From a checkpoint of a small transformer trained on Wikipedia.
Architecture: LayerNorm before each block, rotary positions, no biases in attention or MLP, untied embeddings.
Each number is 128 + 32 x the weight over its row's rms, rounded and kept within 0 to 255. Layers, rows and columns count from 0. Numbers have three digits each. The size before them is the row's rms in percent of the matrix's.

# layer 5 MLP up, 1024x256, rms 0.0591, rows 909-959, columns 0-127
110:110116085193071197173159131079119132116112130122126143133106151119144107073141130114135116089116128144190130141157100191141113096121125143122147143122195156134082127166152118124134125109116144124093088141127147081146111128114181157110197125151105114159103158130165151058169118202107124096104090152132130124168162109151082147143157124088135089126124094093131149040085089150150131130163
097:144125124199137117147175125045120125136115129134144144073062132121122134144101173163119160161158135100074169111161104158086116120104145154116131143088154090138117086117100068128119165123194122085155112123123129108140077179063096139106146129140066129119130138139109143088110164156124138098127135138063132121157147097092132124075051162101199098103151075119102119085077124101148169132125
096:102109115169089088173072132102177106096106100133130112111148127116124125113073104134121131108103095155164151137138076161114120145119177162144135185135094208149102133132091135136093095144169111138127073090141149105136158118088149151080164055162159100112098144146059178103132133139141166126115067158119146115073174089074135127199155155084174108056109167095134165157152097143167087143119
093:152167153160093105158127144137122204103120112137176146139176138112109135113109132168108111156179107125093121091081143166122156103181162163181075134112188096171101083116090185073143138170157117145102153125088145130197045168114095097123164118163102116143134112159110071140144138144063097138107090132118114144123143105134061115145143097161157122201149085118098138078114179138118198147137
111:146138124105102139156138159114108117120123152156112102161100146128128089131093115132122104095130100187157076160103057095146157096160088143123186113147112101082049136202161103160025106130133126102122142167119147077130133137141161097121168110167122111123061051121126163090143124138111146133113139159197149128147088158123149119158151104086170123169093162114205154121096134145178196183117
109:140084124141126155108131105150110080117130107136115155130121106118090065142112101129174073112134042115148162166094116146156162134199168153108099118121085179144131075197090111106131139120005178087129135115096124123129098087111142143151159147181046124114148179149198084145167101130158182135107140116151157175174254116152089088137135149180113143130124135107136195160129131144153207179067
099:152124114181074104094129151157102115123113170109139087125171139085116142069127104129090122226101112108108086119149124171132114087112146074102086105153071156133195116127192138127090100130093131140134105201089128112145185109055186199164074140167117140104085086111160169069130154145181130158109119133102139125140140088121082167160159139108116094130101125041062116165150143166106122129168
095:167124149107160118141105101079195150129128104164137169087186149151095213120054102106196128117095108117168095162110095126078179135147174174125134079156128188159102060082064129129107117101132179144184115149175158124101123120115137205106139185128146100189160141090101107115104174107117164144115177099148111112105140082145054158063096108158175155136085106112088110171110148162117171121075
094:074103087162163145103072093103156036157118123112164081137109128156199118100162123139109125132100120140108136105129148130161158075146122164186127153169100112148138127194151082125024151108084101176144151123074136129186115098076082143156100154161117118124136144057132133147097102118129126169120159143096182119142110148104091116118140222162123090117181130097140139076169175157123121154104
087:101071109150171073137195155143093185121172135151144124139074118136144128159189109158074150125134158134076102120089107101137137171140143163122155106115136145119056114187093090138129127125131126123161185163102170117147139162117157134101165079109109091128116151152110115109112085136107104117093131100208141140134099121072106111151084093101104103138093118097191148098203197128158078169148
097:112157135144099146074148171113144100117110073113107080125100132161153133115073112100142142162151060189134104105142133119100085115185137110160170174150170191105133073141117165173076135122127171226145101082092118130145142183134129074143126093181142193186106123126091125169137129154100147121097094087117181099132172163124079129107070153067126085140141162147145153129066154134116120154126
099:117168078099131161133133125086123134116141136098097139187120178125118107150100092130156125181135128071108088142141110180154115114127118131127188141073167142138099101164151122168130152156157135035124162180105159103140154090050136111078152132128135126148127151112143085143184082121159197141144118143125146089074144096086098058161189098116108127105141080096067132145112134122091141152143
099:135120104162150132180124105115161158102128124156139168131133094173194107086059116114092100174059179180123091160138120116147127123122171124113171170147120148087178074236120066165129154148071107109116135183127165123098170127088166114092209082151133157120141140173140173079086123094082090105084168134146156139154129117113116147132151102091146109138081136114153155085162137116128151147168
098:134141163181141115134136084154098165109129067142178086137049148149185079137112156167128129119184100115135143110069137158094209182158160157144088137170102111115098142122145153074103122111061157137140107166121127117138078122116115139123100146123132102074095117134142114111097151119075104118132070151160135211112112070085086116126078125133140120116165062122136136131130085115177130162127
089:143170138139117172152140193135146131155134183091128127161200139082174115168125107134116134123136086154176139168142121106170119143151140088133134182111100170071181196189110155150119119136053081151128097164124142137104144141069113166114126104098068127132122104154163109025195137132101198108086073229130141115107112184163125143119150141077090156122053104166149082155141129170118112152117
096:085083079103085122152137120138185066149121123150165134088101116103126135113111112174118130077153142156139140142118132132111111204111153101135121169121099097081097103143161149135108167137116084095166159149113109088157144174109147122133115115104090102128116110108127133077177138164165107077122108191149129150138183103121107197118171097184089118075097135120133104153136236120125129152127
091:109114125187103097125138175097105160126191134079106093109090137142026197170111184174079107110124189099150127163167084179142117110083159170123125181118133184084058105183112118107140146148146122126133134149070118125092139132095140146149131131153184138118104133131152167161093142139125126131061151087093110088073171114127107132123134087140108076114122102088175121126148145120100143164090
088:098073088195128117134079180097112126138130129151191094137098139169139100182125102160167077109076136120180108131094122198178137107136144121150182151141174100103141118191121090125107107174180113132103142126124149124162147136117127119127117107162116139130099119185162140126129109061092153137111111103074104130075192075045128109110091082110128163098143114088183126070117144133151151104149
098:165125136161087148088165207175102099145160158145120087191114130095104170137164160150140116159118139150142087124101134109127113049155121115118131128127135115181138103188186125141122142095110162095129127130120136127112118135072111200150159192113091169104116107141140114118157182158150146131104173153076144130120133174168148147094145150106153145100131081087123117105097111137145123157166
088:165108113118108096110146184189137115159154035105084101152100129143089121101099159138179033123065075123147073164108139078067163090152119170189171132068081150082138100166122186153146107164131055106089123144171131109115130144102136170137114171160126149156118122097147147077153110131164156097094098123080087122140128143069061120096135101093167116126148102083131148082129108101174138154176
115:142129098158008160098162099160102084113115135135144112165150142115131086158159246202097111129144063148098125139140125120068198112135175139169118090177083165128115140150167151144133109159117121124196122119148142116140134120159113177134130127098136079134124078097104128094186140191152137128077097173171152174129165063156081114097156182118101124078112147047162167146197152140122126152192
106:131100124131151154102116138103055100157138144137138130132134151123153121169125092157150124105168102199126105136157141105087182069174107145127157140122096213161129127193134122119155154110143102149152117173165122109102124106126178084116174131165070095161117132122078149066139186111096132115127128174151219087171131077094127083068079154116092137115102171117156167127165101177141146182104
084:129141132118090149062106156117152125128059121086176109143162145115077124076127193160133114153107112129134099153150095133146131103144134113120186137177140160171121114069155143110158166150152112176144140166104149154169099172114077138194204106105120115139091070105136153122102083202113197125108085111131100131146141109111147137125151133131157114081107082149148145092084120121133176198098
098:164145173134089190143114039131132159174133130157140123127162109176074127109099164170108123185118156144152201097071186110107116122128128107109108182144139129200103129100157142159126132112096081116135140133091169119209098191148127169143176124105112169117111127158118124071105186091169115059117128149083138147123128123113085155118083141157190092144127050096133126088097148100118188120112
093:081139164167119185123159150099063113132103168075099169088191098179113139082086109114099132141122086140151153172107125091165100076128162148089161119143109196160196149150187143118133195100113148163169119105160202100120076125164131161174082076159163104144096097143156105131188155134121113136127151136129130130152092121151081136170137151093176103167130111141130134118157129195162136136130
113:092099163115109123137112147138145167203095097095170117123123092130109131087091119136054107173120146128097121142124125126169147106174096176139086120138127156149129122161116133098066137137079170169197185168101119094155072106151099176166137160092066101130112080164115106132100168091127140145137115159084141192175203146150122146141085186172139111108114182120112133120114180122158225158113
092:104119146088110173099158143102127172105182141155158124132158137133089075122161150179092115108128155114078087155142134180123151178106174182131119124096116134139153133221184109183097143109165097121129175158159172123135102129101137134130185175132074101148099100154151106123142193125191108103083164094069164083081099077080097162089172111182142150152130118141135113119176142141154167152170
102:122162063096108148092133096145195146081118101141137103103139154105130093143150177111091095142102177127096141117081097129093142129122081120069177163120121135113150150175183097147134163155118160135128176129103122143144152121129113127178159105103138127141112081118144137090121161149124169152108116087169101081042140163079141102073140117116165149036122115105105125121137150160139170114141
104:153138089110103132131180155139123134127156110171144135128194143174150104135159107078114109131133118140085120201133141183116110144154147137097126169141074134184117111149136167086136111092106121140150072128119140124146103149058105118124104186083133112126156108141097071111161123158169129085114129099141130129098201144118052165143149081017101088098104156119090180095111122162127158100133
100:129127116119109097137151156133138147089119165165098094182144186141178078137102127109113111155156151178148175129148126128081150150182203170127179183165169104174108103145151150069114115118107154065063094117128186094124114188179159174093141183156148135151108131105142133139109129143176097086082123159120084147130152114111110127140198096141165126083159135031115153085122129128123136157151
097:201091069154155104143124159164065143120072120139130122144115160114065133127156172176108136143137146179072159116123107152066171082131141122115181119151122111100123108094128142127151152117154131120100102145104115103153120184171143086150196137191098159116122081116058134140086090106163110136104129145142184177167115069149113065100057195148175094082136147082141146096120178131163164138155
095:113093046136114110099127148166096178118133154090144188125120163103204071133175069150156108109094106172127160168158153126173122107156136135113190204189074087134116124130182162130127122114161133105188129147120211133127121121084176043114133138128131131150120113127161101142154108125094180132144106108132123082115130174123097075115164137185149118074085136119107128117065121147082153093136
115:163114138122099112135109188144106133063103072104101130172138097176096111057137130210122133147102078174115075149136139106108159144137107152112126143150086135081099127114151115127169146124109146113103144181151139121132140085197152057139182108139192170133124153069121104137162135177103141130087107096187129159136101115146090091113170164101125094088125130149149158096113128111131191124102
099:158059095150105132107129125160119080112130115177157161140117114112140099140107096111098128138074103136134122126154117098126155157135173168120132172088112131100105119120151175171152150119094140113159061099069190110132122159122113063122187151124137071092099147104079124085144114145148210111143070209085126118130128090153080180115152118102201034058136075114148149097155152114083102101110
101:159141144124101161109093114073151135148105137144145094140122141141086133174120115159112149173131130182140146153124127104088160154155157146127098102107190169164126090116118101079081149126066186102124149130119068111197133099118116119106151149187065187148163124160121150126188117154105150134080113151135132120146168089169052042125131135095101079098118167092176167122111122102116135152149
099:175132180101150128099071141125108153116122096096191144114136104167110094085100127132135055114067112132172109112110157183085151084113097088197091148143173126143084110117139077156167134124128154160149098131115156125149134136087161155130135101075120152150116101089153116131145137112133195097104115117092074143129189129170142175042125169156098138127089108103079161084075140112130158159118
089:137129101117092120126101167149203115092167117139143149122141149092127179101099205113071108116135099104095179111101123104144142124139100156125139115098098144156119109129155163092118103114141125149132172111155103137213157130092139110133063161163127102104119106179150123138156085117143150138095114093084094111108117064129114122103182090069161126135145103107123168074062162143113157116175
105:175125117100066117059141067156097097125124104103123176124105157171152096146146157154138108095147150188100162119169147167066117076114073123156198159085136055126131045117118104091092118110121154151133107146072151108153162186121143178101137057187118117142149069091118101202183111099119126158102132106181179160178148104140081126173073132120131145129116133106129142121092102130134186131090
083:080093137105144154166062062200133146094156150139193111105160122109131119118119131133116122117154129107106168160085085129141123120185151153114169142153127116143128083093194133106150074180093134113195188119110110103125110128114144104135121155060126129106103074143116181122110126124107123144142087145080110121069147125079087122186128108168154157120129103132157144117132172126085155145157
102:116146065172077135135129155148082131185159157118162106106090128085185092147127141100153112149091128131177102165115096200124149152118148126126120140190105199145152123125122134152093090146127108055147133108111149110128136114168153187091169101134117116130155118121112146097152125088189167159076137106150147093123186083113154104138164163121076142089089149108095144137126103159077126185120
094:088090131115172106143083137160121070169065079199140139131138143088126152116111192177100125128107144112145115142107128121090130135183113092178155166091143129149130139122127153138151108139116157144113145080127099133161154129176190159172188148099157150100114089059081134177113152174150163127140091168121136151080091087187133155066011134100114130089082150137037162123104109122108131107120
110:189050118138135171097149148162061129114135128126109102187112117095103117117117121131141109131129066154107127108173134115077156144194168132125115045191125154113110122161172106105130163054117087104108075191148098111118153099138162112135180150152133074159133148090127077139154141144132084140151167157201172155104138084121103077126180108075199144135115096110142203114111144144127174176157
111:184084055175129134103154154123094108105137129163120149139100137178128135159157124125141183131117091102124103159149147151155209159164141149101115204096150112114142092104160140092136087098131120083103135189074131099204086150120154178137217150169117128169146130129148142165098138107138152068084145155118202129152159096107128075124090172134109108087147116111100193128097137141122126131163
100:155117071098148135135155150109143083112142185144136109132153143073161130096149116081150115107049137186127116113114107134088091061140137154162135175119122104102130139139109180123170136154108116102137152146120123113171170110085091059108172094210133187127088095097124162097143123196097118135159108155135106112126127117141134061100180119156131130121126088110050116109137128228119140114108
094:197113128191161095181111134189171172169108091169157172136157160122108116169113125206136133144135119114084141149119125098121169112194145207113138115176103145155101134138167163097139131098123163119232127179120140132130058109164139119146103169101120154133129121121154116098111115095086106116115118079115109169159113137091118127078059122162198138153154108137101107110110141129136152119052
114:110135152119115127110157098146197162123138101138176152169146171097118160132107126153048104139164140129086119124085104175040152130102113130103090143175220106204143094136134132080147044121180124096162121182134117089136061162154153085168189105122096157135062107135086157166082202097110099106118134137110141104180151152133075079158071126161152121146140152102109120105094123137113142125106
091:088084175106088120081155138046162187143104116197145089137226182111167121059123098161109141119139141155123156105156170159127081128120149093143129052101119093116125125112071155160145145063187158121105101113122163103145114109104140140145099131100099103161156101136130188066209110144107116082103121148110136108129175095118142110106103121126133132113092162126071186112048151077093156119154
108:119161104159128118109114154122098151110124133128148111130121104142164075145116084165125109136135136156125155134137091153075132102140115129079140086108098175122040128169166095070151143114160108158177128243166104131142108167105092160139188127120152137180110102088087191154115114194129164120131166124098078184207121114114123125091089155175148161073092148096115107122100174109093156101121
103:143145130142164100174132150178106091185123134135169193121127125170111120158127109134082160108160102141168147132079134177123088146166145107125109122123124152060160127135205127143113158103119175142147100141156089109137130145167157124143127148154124124126102080143134102124167094083205144190134069138113127173111139118140153137131112113088122109034111114082094147121131157141117189171153
109:115097129135138154169143107106184137135134123177112162108133092105108108085075104102172138148124114139140077110092157087141146105065139100150146126115209112179165096146184151153091206089099149145116079167113147121123076135115158091146083132132162125146098135076141129109134114083160173160135133136076119096025108137096160125110121199085132084059127122117121150142129125118118134145095
094:123107151111097159118096067125143108140126175119134115160185124066122143110081100158084080138071195133157150158082140138161145122131153153172075153119118178150138158142173115175096083110066090188120113112102158109094052103100116193093152082152109133084106067098124166098093183166125100144095116140129108159150153106119105169154128151090129067138113114148115141144097177105138111131166